Each number is 500 + 25 x the weight over its row's rms, rounded and kept within 0 to 999. Layers, rows and columns count from 0. Numbers have three digits each. The size before them is the row's rms in percent of the matrix's.

# layer 2 MLP up, 1280x320, rms 0.051, rows 921-1007, columns 0-79
099:493488475493526508494481436461554487450471482518494500466466492528445466467522534489499501507528479505501479475493519520500447523490492536488458532471523511477507518507512508514472470426503508516521477516524536519530500478480458524548490492
094:517516540476532502505510485530469486490519528529448507482520508491508455464448495505500520533485476532493476528513521508520490485491535550464498493478534508524512497529535474492524503491499465479478481509438532534495501487434505525503512474
093:478494476495507486564485530479481515550505488468557520495485500507529546542491501493472485483503485497486541463546497505517546497529541530499545501501546484471565487508502483495469529505471494508494496552491468512490535463488536526480530463
097:481453512467466538525497533530499428478480465490504475481491464528490477465512485466503505439493498470533518495513478470501460525482549510480493474518516520508471492486509549517517504512492498516500456467504480507470493489464506470481497502
098:528484496530484492497480557474491529526530523520502516474490505545491529495450523524494527463461533516487490461492477488483521533493465482461509478513491513486521493506505520487453523488492508471496507527543450499526472475495497511482519481
104:523510479505530525473550473472463502495521501503548501538490520498473519497468460500465472511463479495560499528506472502506475494544505509490461502512530508565499508533486483484530471518538493478514490484502535495533498498483471445475466512
100:485489502452525487520503477526590494517483506522509501478522484511506499505516500490510449499502449460531497509464529508508512541516502470522483498499492452535515504551518524471508515519497519523528508526491470521512518541531541520510496497
098:457505459486491505487541487530512524494512511509449526520499501494460462538505531487463538497491487519530494496527449484520457490477531516453497492512543501464503454478511513466496491475532497540558509503519480442520485489490496507555521520
109:441505499456528498547525500513554472490493501540497512533489462505520526506495466465524465528511516458529457502437478466582527475493492521437468501468451559501539484530489479512478505513497484470473475485471507516507491464488467482483517521
096:542461523467522525547516488469485523548499496481507500493509535482474523484499499483522521510510467493512465509485498473499529500507507487517472501544501482485530485531476510505497509484537527579484456529484492497517455506478512505507469510
098:514553492481542522491503501484528514456472463467540520543483522510519435504508473498529479499507536499497507520485486533518489503513504512524500493499493491488492516550526535495460496513518499523471520506526503486504474538554480457518512482
103:495490512484495455516473507543530509581472507514471529530493542498514502534523537536498496443479474483500528521500501482506490516496475491513503516533493505479510514507483502488496475479515491502490469472518469478500502523516493462507527482
097:522544489461528495492497454518496462539531505480493478490525499492491522466509470498523490497505474505523463477474471496473501489508502500532472530507479464529504473495509505495512463511484485502528515453509505469466417476494530535520497507
099:494515489495495537501537481528493473477463513477500462483541509492476554455522543510518459443468477507487533487514478475482470525493518493472491478456497519524502522530451518507469501558510471519486455455547496462534496467474470492479457493
107:510496445530484512458452512458492475466504542443449501507530538487494477469481508481551476458482524516516532537513494491465436520524496497497512446525495496476511510508493513497502508497481460507473500481530494512529480507494517521491492480
087:543486528453485496491538496482492484501548485492496528507492502515513511499523494535489462519479513493519471486498491566498473534480493491523510545509485478450497502507513467527486502535526505536494525470468521490452513497489507443513513463
097:494460501526505497520500486510502562553524516536459520500473480489515510515529490502510526481528532493486497500468544466475496485492519534483528525478519475487518481522517508512459496523499535500495520490527433480488545478522504521532499524
103:489466490471493479535463505481501522487510511501506538467525499489551492516453437513468457461519498493513533522511500482513508459468516508484451474486458543516544523548502482489507505469537498518465551499463485543479481477525536487553479535
111:532466465513464478524483493501482512516489445520555450510496544528477474469499461532490500482564509500499478499479447516481532478524472515507515469508509525487522500447497529477475487520511529481514481498503513550536515488479473455482513546
097:471514497486522498517501448454535562483486527470506527478543464483477475492503483507521490523464466531515497460517493507491474484496487506550499487543463459502497533522491482497535473533471568522508447469478475521488496533493498482483444514
095:467522521519490521508518488529526510545470450514535518467522517490522492491453504480498484519504467483536499478497534486518499536512515505458513535505509497540514467532451460525458521509520516488530454482502542500509491504477494521513555516
101:478487451545472532490532514544465528510474516520532499516489479534506450477504522498468519474508488520466517514514492501517491482493507500469468478486489482503503453491492496461512533484556488499526502491520510503431483476476489434466458476
096:492485457444504480490494439526487453497524487521475481424441499520523518499530505497448514562511502508468472510501488452518475500485509488463522546519515513533488547490485506499504524494522432541510486482552506489470477504519537478475505480
094:460509521465518492515511510505481517501472536536488477484525479501479498463512483491533565499493524558523528522513481505491472508500504476489490499489512493494478488482512498532476527498501506509527503521498499492555467494549547521503494430
103:467500504509532554502436519452506499515502478462511491518492507512499499509467507515485515508506482495517475509508507512499502509477526469517489481485494503515498509534535480534536493528509486508464491525480473503433458501524514552513496551
103:516495465507470504545478470485505534509469503511488476476473519512504505465485473495482493520517505514454467540488472491532534485502493495515546495491470542502509545535502508485491483470490513516531464501480509475521495482536464474492555468
090:525476499504499492507519552460488467540478552486478482473445547549528485477488532505493518503518510491500503478513518489500469531476519482536489517490504492458523526517498514466508498468497522500525521459460461485504502459516496507522505496
098:540506501502504496538497502499476529510506479535464560484470499505507518522492488457515512473529514452506505525497487504497524468493529515484529505514472498554514513468538528520493516538506479437460515474517487566490471449481530483493483537
099:478505541476504492483485475472437509479527493499515456531469517477501504486500508497491529510509499477510479517487552523514499513488468510478504479496460477487556480532496473503495507524506524490473517487507508509426519473507513511482537482
096:513494510522485504489510500499484487509485508536464500469478416517525561534507520505494536512472509509488488514521465514485526487465491486471466550495506524511514536487505504431514523527506502468501473532461514515529495488493477490486501492
104:484510539516474491479511497515483543530481500514522515488503497505524475491508498504503493526499503473514497484508503528476513503494497483480499504549534427490484492514499511455458498503493492504520534524518503519498481497502552500433513494
101:538515490498483525516492532501493480499490461520511530529476510529504524509466511486531524477524498521511499523517483511500520545498513506525524469469461498512521488477466506528575441497495528466549528563495462481519529506511520496499434507
099:480523494462525476453507483506476482509490498506519493445480470521489499509495532503499528525517529500503426478541492502514497467450507486459490506532480516552486488494510531489516484520552509464485522485512474521518502515493529462533492527
099:495510477523497496488495470524482519486486455494513523510476484489500486537484505464506488481489475517524413502525527491524499471513483522480497521506534498535516511448519442471510471536511529523525521492478533505520444488503500495538493514
096:496511483541472529507498480504501495478472487498428498511490476521513525525491430538499497540497494512525519502459504502527527454528487493518508504488471540544508493502475476493442540512527504502445460476471473494506518501523493467511517495
101:510484504494494499488491478505472494466481481512487516524526468493476548508494520531512542493489476490462495502515508477498481515488504479459485473511442511497493457523500483485519523544502525493498523503450487481512492452534510485475492509
099:488490510471498492506532528539507480476491509503434521505492489477543456485538521483479495498532458496482523487507508555512462521495515486496488545489467484505491474509495519493434501495472504491457482496511493496489482512450478498504445458
091:488530501494511501503508453541525473493503498513529515485491518493514507502475482445519504514475503440488525586516465499541519483480535487443516427516481506491497518493496515471511522492513535485459486496468498529483511471518526484484461520
098:477544506442528511550487518483513537528509510468485512509502486474488531525468474471502526492489515462560484551483494499524496478542501514529462526500452526494487594525492510478514493486504462511479487511495451457523479508514500516534492483
102:455500502474514508504503514467497447502488495458519475489483487496465475459473479511494509500542538552509501506492502498497519491473475528507465510521525518544492488515495502552534505470524500479519505501444491474513523532525536493497519502
101:501488504547544506488531499484530491508458469467502494513442480462474493477516487446524419523475540507465490490537471516488507522521515477525449499488499512486526562454463503500531533511496491498479505489489517497469474518475488485494541529
096:467465478493476494484542507527472487522489536500529499500476465508494475490510505469502518499472457492511489516527526524482480508500503517478510499475509522483546459491477494467504499500524511503525480502454491538501493547503486474522481497
102:497481484476517503466518496460478488466480464495486509520488442520462517482489502487497519502500516541515468511501524523464530483534509525509478500460484438471526541477464485527445536463499515457515495530494496505505506493481480501489504502
100:505446512488567484482521510470505546477505484530495493491509498511486518482524465528526499531550532496504452487496465524509525466510428522518472568516484493526487484483518505510499482485503455532464521517454496511510498476474510510532468504
099:506525473475528505523480538521507479516451516455490545479516488494506533473462472502526483487520485500513541516525496492537491499456507526438512509490486505551479514547513497559504562471517503516531498491522506503465527512446505461512493511
097:481520532512473488509498507485558534518499501529514496475503510530476549525462495465537489503521485487521483573482506465538522496495506513484482518444484478509512473487513481483514511488485438517532457569530509471461489477498482459495525445
091:506506463515542488483438504502498492504499549500500494515548524494483492462488523503500504444527490509488474493519463531451473503484494499502509483480483498517508515515508519517508519519448491472458500476445522510493515541514541499481489499
097:494479476512508494511529575504459492488481485474538574475465493452471500521520523506483488430502488469484492515466511494485523490517519462488529488462490487510518482497489455544482491479459539507513495516511483522489497498470499520512493489
104:508482487523497528491466539525483518466510471497453506506568508528487481529500474447498461499519496505497519498430517512536514523510480482510505483480522517518515489475506471491474521498489511515531461503452521485465495485522488492534532490
102:508572476476469513535519450506527487485503504510451463509492519554501518521510498518524476498497523459542553493544462481484505501497508492512473464454533523508491526473537513504460537484509528481481470530486542482574530547544516493483508485
097:475478474484493487494507461498513453488472476510483493456474521496486480519496501492503512488474490545527496517525494442485447499491509520466520466527486497514518530504504497453488490534457482545475461507427475519484534485510493514514500482
111:504453522462502489469504502538494538531517480489489518478501487499443510527519533483471506452461493516482511497525508495455504528456504472521483518508483503485494478522461514448498465459490485503487503500500501446476513512513485475500470506
105:504481510495522518514516494476529479507492512529503501491496486527529468519487488502437508450481520486498529510492537519516548485524528519493528475533507482498514576489492495477469525484499556496508487551472476451510488490462454506510511482
099:479498512512511487500487525491480516503472480476485502467468506492489531554476470511459485478521464571462506441493524490510511499504520500506501488525477521487538481468530488520481490483500446453498531502478537494525497531496490440501525465
101:487497472522528495493545503451473520547506546553456467472483485511495465485544503459504505504478565527494498482492495496518510510467499479521533462480493462501490483488477500437533537492518504511514510486490525455493503444505560410479508497
094:482529500527520514508517478525462483505458458505500502507504558515534508509525509508504481468479520500473510504500500477498523548470525478516497491503536528530498499491495502485525473478471505483473454476491473506476448521474484495443527513
093:471531547474533502490544503560518481479474480497507518510517464479495512479510520537513479515478499514513448505502537477481482513493473543485498494490519483525536519489499486545469517483470506482494495445509447504492528495474507509501498456
099:498511491493445482494520492488506456518455504517476524479516515497513503543459478546481467533509516455473519497517449495506504465496500530482464503473498482509474429453476470511511463523490507532485483493516506549529510461501540543487527485
096:496482498477473488530556496503542504535493483493500501433495480465513492482486512527510490480453505557496487463563504510483513542491436525475499507561502469533524491494486548498472494491509506514508488470477494512481484512482547480421498479
103:530479530471438461473523559497524505540502508459509520472543529460462519519525516508536501498540462500509550501537518505492515540515519478449532516523457507483493500511479516499485462488439478479482465477478536507524510493480492492472508531
104:473521478493524451516484441521495512463544516496484498517465475506500469448508490542506469491555490518490526506486460543538505508471494493529466514457519497508494538488497510501489543458490482530509481501508481524510499469498481505512466549
102:523490492510500482498500537455568482470514488492515466499491551432462481516503497501485523518507511471526510496517444454504460518479482486537487473472528474476541508535491515475473520518522536546513469518513513526471511504509470542486491483
108:494500502531474522473540516509483514503508489522466480487490475511482488504499512481468489487514509452506556491497524445472453471496492505448528560495492505504510463522475537456457496489492478531529494462512482524543563501521467468485496491
100:490478492528496542491496488493495520466465503528498477478525507508493492492474468545454516507457472474489451505481532471488514476529518514494527527530508476492529475480526501481519546503529485508515507482511493524501505535465520458489456481
098:487458502501483480509473479499446464510476504448518560537457494509502490470501539537468493521473505475481522469499510512479454469489510500552500525492531498532504535543462485458495481496477493474550500483493518528467461537529462530471491522
094:480489447504504512521575483517476478539501465526519478487496475471491492502536483542455487516495478512473482479475506501514560466528486494515498503510538510495497466504467412527475494491527533511513488508553535493495552487507476492502472560
094:486497466497478490506528507488493506468467493509509473492532481516522513496517471468498515568506520484509549508526523521540535498468527531524516489509473504531536493513506508532464490500522519543505481484476462531480505521496529484514483542
103:512491476513566486472512478513504514456482475500460460460486445498539482553477502444512541509496445502473484518503528522501492533472449465487474527475521497485514495489484475498500461453488461486514499498445529481489484475523497466493494501
112:480512498562517486490507484465468478540466484496484497529506551488474508458520505524442498532514492530552486466527547531502527511513472517514548501478516531537473515519469487485502538534498521501508524505486487491530496523525512487533475514
091:549538544481503541490469546502537514475486535502479540536472521486475556522526516518462503498520475517495519480511490521490497503505556509528502502449488546476467496518496493544518511546462506501495517444473485544468458522486507472560517493
105:494469527450467497499483469528520497497496498488528515541502469519456536495512522532524537540462479530508457466509490493498499493555514532518518528511497503463461476469523492520527490515471516489490508459458468506524494492496497528506521515
096:515494523489494468510470495502533494487475491497534480519487524445486472510465519483483513491514436512483508507510472517531517533517500519524488513487485501480533453542524487560459518459474490466515494489500504475485539479479496521486513486
108:431477464479520510518541515492510490498469546471455478500485475504560485550525505445507494528536491503495515504543488552499491502505543494476507508479524508468539510478506495427492478475501491510470462483483523476509523482495515481516485517
106:487460485516503516489457472513521507548511481500508500485514515509471543506508469535464530532506521510512480511467532557515499543492529513505476501535432510501522531494463460503472481504479517513464471546484500454507534477521488492476511515
095:483496501540483486462510456512521506517483508478508507488493481520514489503471487526477533499503500514484473496520505477501480491503501472445521501512493459474482516507477511483482532484528546508492510494522484542478423501467521533496491490
096:490490525490559484512498518530526508440503508533536517471469536519477500511458522530494494509512466491513453488508518542519472547494492505462497517526481491522454477468530504521480529489498499484501511487502506495503495539498487507475494517
106:479511486552495469444490471510473440509520492495499475515497470475497521540484509455465534513505494483480511487523497496532523493520433507431488507482490526489451449514522545506523509511492532505481490520496500532526510471534475473504517488
095:520477463504522523525521495456495482510442539494524500445478488555525517482479468528523489487528520489492491542467491495516541487522518525509534479479493535485470493504525469549467445517525499474491526532492475499508552471490494557496455499
094:542509517470481484516531501515484530533531486513497503483470444496519492506493500516517483543521579553461492521487494503511496513502500523462489483498497513539559516498525456502506465500506511464504497502489480512516486507515483477537491512
096:497501535516523455456510518486536475521556501517458500516537499523519493507473533491563496504518475495477500484523455480473482500512525528466533498520500485507515514468521508483457531540494489498514527514515460532505479489500501550509506443
101:503514500497513471500497521533507485476454515499518485473506516514475538480487510526531541497484492543467495503474496442479489453522532477494528469462507494506502514508519466505468484516478437425487511474520495510523513500502491515505515495
102:497533518504515524521476534484530504495582495499513486485469528476468515539484498515513508505515461480528531487478506484479490513507494513489475556476493495496455514478486513546540487460470490481481492451509487537483490495516481502491466489
097:507525437451481491494497498510521475487466489472519509491492525494509493483559529505516458551554522447506499469494434509488505484490485511502453465503498485476498504486510531504499538482480499489513514496533512488501522542491527507467512547
096:500483480490512486540519515506506508455525515511486466525489489502517485464471508508474511481445484527466494507463476542523533501475463531461483500497505519428510523498461509406467450536509491470520477514489510484501493512523505472509501489
098:529519526485483498498472513481501494528496516471548482496529495472472494506434522479551507461541482518519505520486498527489474478506489488466507498504499501551475485460502492537472523546495488506472543516484452495499507500509497484547466478
100:478500505468468407507501515529516494536505530535490494491543510502507455495492475546499481482529517523487483490495471486477497533489483475524478544485523513483480469479518538480515523496480529486463456522494459529515452511527493518494517500
093:524503515495554533507529518515472520524566492490471457457492500500473487541493503500510521487486464503525476530499537520504502463530536493482525499511505493499530474518477518497536526466527502513522528483463532526507445485431483471524552488
# layer 2 MLP down (transposed), 1280x320, rms 0.0511, rows 921-1006, columns 0-79
100:518508512502466486521490515541525492487530486493462532502491514564495473543493469501520508491529505543531489492513487534532593523440511505518536480510469490487523480524496471527538510544490482485475505474503475519529476528525494511478516516
104:506526482510505492482474516490517515482536483464525537486495512493489490525478501497529481522486505488506498525523566493493481476519517519441450489529489518487501534483537470542476469476525507497521524497501514468484501475490491499480497511
087:515529543488487492484506451521511521513487533531486478489483534457471490429493487492504522493471483497501458479479494502507515513476518469435514519528514481518451534491501496507528523463517470471487499484522525515501483511549467484518497494
098:440499536535528509467502505532493490487434539492490487502525508496494520463509516500476475486465488567500522518499509487484530494498494469536499543542514513490481509470507451495526525473510489481506501478471499517523550540499498534505461503
097:500511481454472506513532489478506453509519475477498484485492506468495470480507502479537483472485453483515514501507500527486494511554481490497472479473477501490515472464533499522532492505510511539509508531501523477477502537537534503490457520
104:466484503518465534521513444500476481501514497497513527472540518499532474519456462527513483498479516536429526471514518538475467518501460485497476513549458474485484464435526516512484476516528522511464489464500506500516520512520523510505494522
085:530539480539501475490483502523453496480535504520498521486476495470478493497490459558497549501545493523445523536513463501539483460498490513494516550491527527513537508472523487496474496515542527454519479505525553512513488485468479467508486494
091:513507508509528491512500518480517485530502432488533454492491496447534496482501501514492477469522511520516504528505502475474488481504462494497502499532499492509527532490485498488458483487502510426493487526476507495514484516507463506496451474
114:475459531463472535491497514537468486475507545486447471517478523519486461493497465506467494499521546483473488509500528496501506485506524504500451505502459439517433512500463515515564482469503471500503510457430491509504492523485474512512478486
098:515489502544503475523488530510456513511474501540545486510483461456465488491469521517526484489481519534499514476542494554476511506473472465511502488484538514516496482477513527494491500522470492416513534498520463514460474481526516501517500473
098:527510515446497503457506480499490527531519530510484506497488509505499518471487526475479493508486486491487495478480510452470511495453530510539501481465526505501494478498518507518472505489522490471503463541498497513509523471490508501522490530
099:496499473502480556488536485484547533468534502522517492493481507485497527463457453499511503470529513503470488512495511543476459499468519527517521477504501471536485484497506514574494522517503528531499507539509487519455483475529446533523513503
107:499473519470493513466526471513474485523544478508509531503496493485512496517500489491468466524487469509507495474465484520572533492512519505485510492483533517540559529477532509469529486481474528482495516456508495489522508535480546514518538543
097:516519482531496511490506535462519499494519463504522546458449501563502490522505524496482486485507519521537510492506517538494545515496487506498475518533522520513537486489472502493472525484560490499474511515490485482486472498475445511517492555
112:483493496459435477511498540487544530487532508500544512511482507497525521496506467504452520445449509532510500548460466481498534493458523499482536502493483482489483526542510479493506491522482460488479471525490502512455495502487539492555468500
084:448457494523445497523465542457499500501506500492512510510506488472467464518525496484487522484483516499534513474493483476527523463533504519481514492499502502507513480469490528468468508466465474517464471527518501495531481478497520515513452504
101:497467433516529492524471479478490586523494513480531496493542500533521487474484490503480531528544448522491487496509528493519524518506470511468491479495522521505494517488512530472480465457515519485478459542520455488483520514522487453477502520
092:512538541494496501463508534495466522492473479473477489513462482491489521488493551489529516489468481493517494480476482531529487511536461497509473494530487477507490543463516474495509489481484506475483491498520462508506489532448475508437522505
105:532497535509527513466512522509453491507490509504512511481511506463498518517505458487488510484456509467503514509507493535489495492464541533504525494496492487464503451479530466495538524465558439511533439500503496539500462510530504477450490495
103:516496471522500494519480503514532493538496468515462480447498498524524527507503454441402552454505521470496529522496499512463478540541486502456485475498512531519508443499502511502515436522482487525498489502471535468530503485507507465492512477
101:493463532529530464478453477493474525471510494513481495497503507519475505501522514537493463510500490513503481486479506497502481435518489510464507476518512508509525473464511491499510490508514555466494470500517500473540474519518471484492503475
102:477464517441484481541490507462567508484546543511507512529512514454508523495504509488520451513498537524499531504486541438507502481489523515494462514528522477491510487519491537483448515493521480491501488504535488487488510478471474524490521461
098:487509552490502462510448511472505539498476520455522498549538533471479497492490525506537488488479473477520502475511479503469535515505476505455491497513517451462470499497522487510521415540464481474482502483471495518516493457506480509500501542
081:539498518515487513543508493524504465515494470487467520508482518486502489535479500494514447502511483475452510485447542491479536499469516542530477494528484485501527517541524488456500496478508488529551493482502509529480515522470482460487453555
097:484481519476469513558527495551481511525481509500519496494525486500505496523516526487500513508487482483489467510458489503496440491497477531492476467477515509521471524531498521458470501501466508467464527540428504513530525506461502511478471505
096:459515527494506497510527508518453443486523515516508517529556479513522486488452512523553501485510463481514521492484468505491482494483491501507480507504504497511488479428499479456510560485487488508501520567464496476496491499490491489546494548
101:489471489474491449518483497505525509505510482506498508462490510494498465510481493493500450509487475529518513519504485490527504516480515505494419480497526486539488458542455493524460489563502517521511534475469469544487496512525514488495502522
095:468495514488501493503526486520476502530435489507518464565509484491543481510511483517512495559468498509546508484515511497519455497534515476493502515499528528476504485522475500457509509496504506534492527481503520447499546537498507513509473502
096:522486520474494508500538446470505505470461536505489523474537522477525510489484488475488525522484520486495476491507489528490485505501494514516521527548515515527458502471492559498479493487504491476461528491535450512502505483511502512495491485
096:502567520475516512460467486503525494527517525472501541475539511461523487512504452490537508492463471494486506477514553457510492477532509525482503500484498479480516504462524483467512473484548471537509495487496494494514487500498489492486483499
101:494515516494495491497524580514542488499477463505545479476526502508541466465525438485472496499511540527480466503501550491508502491512512532489483546497511540485492489507485446508515514479495512496503477495473532507520453471475457553454480489
110:485474458516516523570490509510527450499485491514477475515480438495498513493477503453487515481495505513466494542510490537510519510497483530558514530496459492521532511514490540490476501483481507543517519464506526516489563476543506538524490483
099:483454497520464483515542525516491501520525559499486513524506515521523542498478494506526543476515477518531484509496556478480490505537507525507489479501509498498483533505511468502454496516533478521495493457538515485514507515471499527532478458
105:524519497515494461471508508534526472530488487473541459506528564523513468460502541549504524462489541470499570492504521470469481497487539519519449497511495484521495515543506507493484487458524519519535512461526469466464568478509440494464478462
094:507497501522487481463522528502495505517490489488512518479505491518500496457508522470511480488484496460453504489556505491501460548500502407483518532526514524489510503514532510475489480467475498506491496510517529457484510457487538467518490485
098:506537509468544497509498502479537478493464512497468473487514524468468472560483460493436477496510509496501519484489499470524529486454488526473495554540481512500497493495511484450439473445526464527508493454541452533509478483493531507481498483
089:495483494539467535482506477466522517502494478520511479494470485510500551483478518506464545508482521482516506503516500464510487471498526487460512493522491486496499517512480483507527518512525468483501512487482470493503529507517525484532531473
091:464469511515486499514489506468517522474490489457459505478524488489510518496490471454491495538534480522507494499489486470482530472462503459509481528501538447496469442523509473503529512513509476498524499511503523489492480497497477524519525441
093:483472511504522505474475524546496504452486511529502511496512475515513551468519502542524500469515499489431528500533487533497478532509525486496535516504584516507509490495501490492437541547494501483530486504510536498481509475516466487472510482
091:509516502533517534526473466494520509499504481508461510479530469444473497531484471537474477493507458494479476506532488478478495534444547474477496454481521467479495478482483532493486504478496524514461456523527507551497537465486524536488462489
102:439501454530491493472501463499454515512465508502488518518476491549531497469524542505455490506478498511491475489490486488489512466509483453504479474505500489462492502507471521483478541482505525507462549520505470509529515495484504540522497473
098:517471544516484492550496504498525555452478473491486526488526479458515429508507488499524480486484528512530534495477504469518549502473503530476510513552454519491502509539510526512498504508474486494518524493508473428523514486493522543452511543
098:476473491482548527550429560515499469501491510504504498566533524484494509499558471473537479491493461511474521512519490496515517506484501529495504481454470466479445456526490468506506495481496479530494468499477557504478554484487488487477464467
100:560474491459500538466498504505481464510512514539486488498483500503511486498512461480468478519507529498490530524526503541433503489481495505495490532435488472517506521521529506534507522526531525509520536491500489516487499467475536505490529485
099:486489512508493492459504499489487547501491461516508537509497537532472507519570524483486508544462513511496505497514499513500497497496480482493480501526513460483493488484460458469532455488491482514535554463497516510506511504527475537508551440
099:548495518500509492519523473516466512443503489505531469562495492483527469499483542495485479486509524537528500467498497488475475506510518473501493476505526490464500534519500528479459486529498493474465485487511473517535507473499501543545496499
098:475480500450486515475516509489464483482502502557487540493505535480481515536475473483506505513502498469509462490500550487549554545475538482513510520499498532523509509464564506447512525489502519479494507486506493498529492497473483516519515529
092:467500476513503519462469468508510551505525473480493508484511490505489463512507458502486499545490501489468525482488490489502474509515535482509450509526531537516523504478510517481474521515534505480536485490512507542506491510511472512491489523
100:505464507491498554511509474478512503511454498497534497496515496480496477476518503536501540479501506520514459474549535549509500483459475525501491532507507502527450512505471469472493491491496475496500514484526545493502495476496509529505470518
107:465504469493466487515492477513482496511530497489491486526486473502488534511507476484462504513490477506503491524526514532519478472542495509477517440533494504463527460445487494527486524459488488462502541531508519539498558494503506494466525501
099:528512527470503482534473494557493510495495485501475454527454539484453514484505483447501457512516506493475489508511505554515498492538542491466454493502493496532482465465515487507483492477471502504449508515471478465527490480519493458494475470
115:522461478465462544513517512499493499519522497495526505506482519498458536487492493529515531525501548525498512507510507512522490517539488484523514489518495521477494487530507527499483554495472492489522458485522533477516526476468505502503543439
100:474516519523506514506470465505505509461504523515494507475492534503529529528499491507512547507449487519511521418516470516487510496482483458507536510506502485497489501473565493452509519521517445484476491462525490535480477535499517495518480496
100:550489465505518472473487515462496555465509536498521515514467500456516494501522469433478513533474496465539495498461497516510457464464497519539489507510459487511489491503476505545457479483515509542522480518518488453511491467490547504494514497
101:507506499472523519480490509530513482520487480516496510520478481519456522516482482527490509487498463535488492538505465456514525488522521525532483526471515511509482480531490533501510481511495460461480503513487571508524457484494508514535529499
091:517460491506474533498511468472517524517515521542513515501516494472545523483514464536501520525502508519466482510489488537535446479536486515467472519495518510497477482494536556471493490486531513500516493488523506496531513460493527524475496487
102:490549488493487489504506511480520449517486459491507503489549504551521502554481520460488497465517565473486536546512483518490523527479496522513503498533513503486540502470475498510463467506526486515459503509525458483505483503555483519489513476
102:477495503519487540515524550516515506470521498510498536490520455563476521511484495495523542460455495504502463517519497486500439502492482532533533517505505505486553492465503531459482480478531493515532493422515521530533464509453534491461531529
095:495517509487510495519494519487512506488531443476479495473510522476556475500509478487478528492484519520520535479483510508533478480480467489472452459494498538481501522463481479492507482518532489510493497479527536517505513517526491475522437483
099:546502481476535529504504482476507489484456524479517532543484504541495475470488475509528522513477530507473491462487540507509528458533473496483492466446551526513540465502540509512529493522440490459535483522495540479545519513517490498494496472
095:520517505479509547486510511498511504464518540484505497487536495509518512521517517490458520489483518506529476464448532470499457476498559507489515525547448498468485489494494481520540532554526526466486515505495492468496467532519468511494486472
099:497475480510484518547464528475547502484531491475516514512473500523553493458558477462485472500496482521483511499527490528526508489497465476504522513506464472525484499466490508502514526503469459497487483508513490468480553446503516465508473565
104:509532514503493512525508436471500493496502510523499524486511513484466500520514496501502500494563484473464481493459460558509493498501488485521452533515469511493493523461518469483514494456536507496490481507535488527486436498504504513529520554
098:503478474466485505529524485480507509497499519486518525480494516455516496496550467498504527502532508482497502534506526516471480437532521495510481500490478525469520441552518471476512526514500502476538479458480533474482520475478533506493505521
100:544550474511504450494496501520531510492507519539515477457493482493485507491432512481459506466532519518467517501469532488489511475534490525448476492512500532456519541475461506499519514514533484513483524520526475483493521523484543496515483496
099:529461508488506522471524481548491482485506509505493508521493473484509502465463447525559474489559529482495510481514538526449495516468486493470521515489483518541444518486508510469489526515469496485514532486451505555480503474502455489509522503
090:533509523517532458481454492505519511557534495486497535530470514532507509507492547508505531507483454473477536494498488463451499494506509487523498517474552488468516511545533491469521474470481512452534527523508508550513503487461507484498516485
106:502480503499477495470498523490488477512537478508548553516543557519484499505503506540472502502526528561527526506472509486511479430518499471549521551496493493496507481477524472467509494521493488488501527486483496476520518506484487526496556486
105:539466513516521472558498512533541480484491515494530500493456457531504498496523543487479540502496465516484508514500470480493522494532518484461529499519501519487520518504501528524479470486528477479469490523504521488469487489499479508514504470
089:486459519495475467505490491495454510538514503502472505497513535502531461529483513502534520527468490501515448486516520483510509510519455491488514538539479555490516539518493516466465511523554475515491491507555522468509533488514507498498507505
106:545477487496468501505461484518513521504507463535514528496491527485510491480535528466519519502503517481521514530515500489469474486512522498495461485497483456519482492489489503519488522521510524514522530463525572493519484525505518519501470485
094:496516466482493547529511531494515504551507486505468506504509478530512500541517504507466499514458542446490520546509514509517499480522506537444480524478509501531484512480517496513514495524514527513494477480548516512478475506489504482525470465
111:488525487529516459464480532509505481517479454489485469486507455438559439523530503478536519480494495473494500569499531522491493564526476498499530519512463519484519529498492517482461509532497500504496526487487522514494516481524506496474474537
102:444537506453484531531517473500467493515495534529534472544510522497483469485520529501482529488481469492476480524501506491505500496521483493475487491501560480522467464477449485506499534487534562553494447453536517491480499522436486499520500493
097:546474497495532509520467519478515513529526524503480492509506509495461524507461521537515512520501527510503467501478520512473508498486497459529507484516470538476510476484524471508526489473507508479487505510511509435487544545519471503492485482
105:502495551485516466538489489535526480463461517512466489557497528553507500510464479533528480512502512476510450516449507519507477519509527522481539521504485474476503524502522505533506475508527480490498524505460488489510481535521490490505491511
104:509488519507491527479470486491487514520486499518467529455567511525475483507526504510494526512490492525557488464462502516511502480504477516494483549504516541530534482466512493564495484527518545464503481531503495458509503475476529500489503504
098:511502508506502487535507509502522474471487476512465472509487530468509464531515542460502500530511493500534487515477476506485485533497504476517502533474506475536502511500475510515504518492518517524500546500525516496516500487450513503505473504
087:478448478521512521521494481491489479512497501486522494517502527523478529494555500491537512492492489463536489491513541456470485486480543473526510531432549491498454495513498529498537536506531506510503485530509566489491552517476489501500501457
091:551509501472506507525482491491520481477465455494545507508454499505474536481476508522481505510464528502544496478450525536530475481506429494514475465516547500497541525522481511449535486496517474517469487456494511493491541495507475467517475522
104:489491516480510484520468531483490496513526472535411515459479485467509485484533511461485482490552431519513530489524486523494542520455530492504473527487529489530498543463499495529509502467520515496484494519533534518462504487448491499506482544
100:486503487524509462464497475498496538510492509487475497518459493453514486464483541473519477522470526523483519496555488487484484537458480492506507462486492475492547482523526496448512501538484489495518516493499474490510508501476483504478541515
098:461475503490466495481490503502453485507532516508512489483470483514540529504496512496467492499473514506494476516506555529508533493511455473565505444494469491505467509497514531497458520506551523518488491532471452505525487450454496476520519469
099:514527530489483459487491471469493489537484494474488504504502513513493500495502472421501544515508531517478521503500494435473487511524497509505510469531493514499534482498524539514502563471462481496481534521505506472492488485499497533465505486
089:515489495504499513530511513525494487488521534544492482498460487536513482488548512478479497534461484464494514514554509466512464472498552515548518508485503502505475485528536495458519460472479524513533455487513552511508471517506478506490569507
095:510466449493522514491466473535469517495533525471520497477461461479528494497514507492513493488485516481493505519516532526459533478474503495491519447513503531521491493526524527482503483500510494526456487512491545484518500505458518489521448489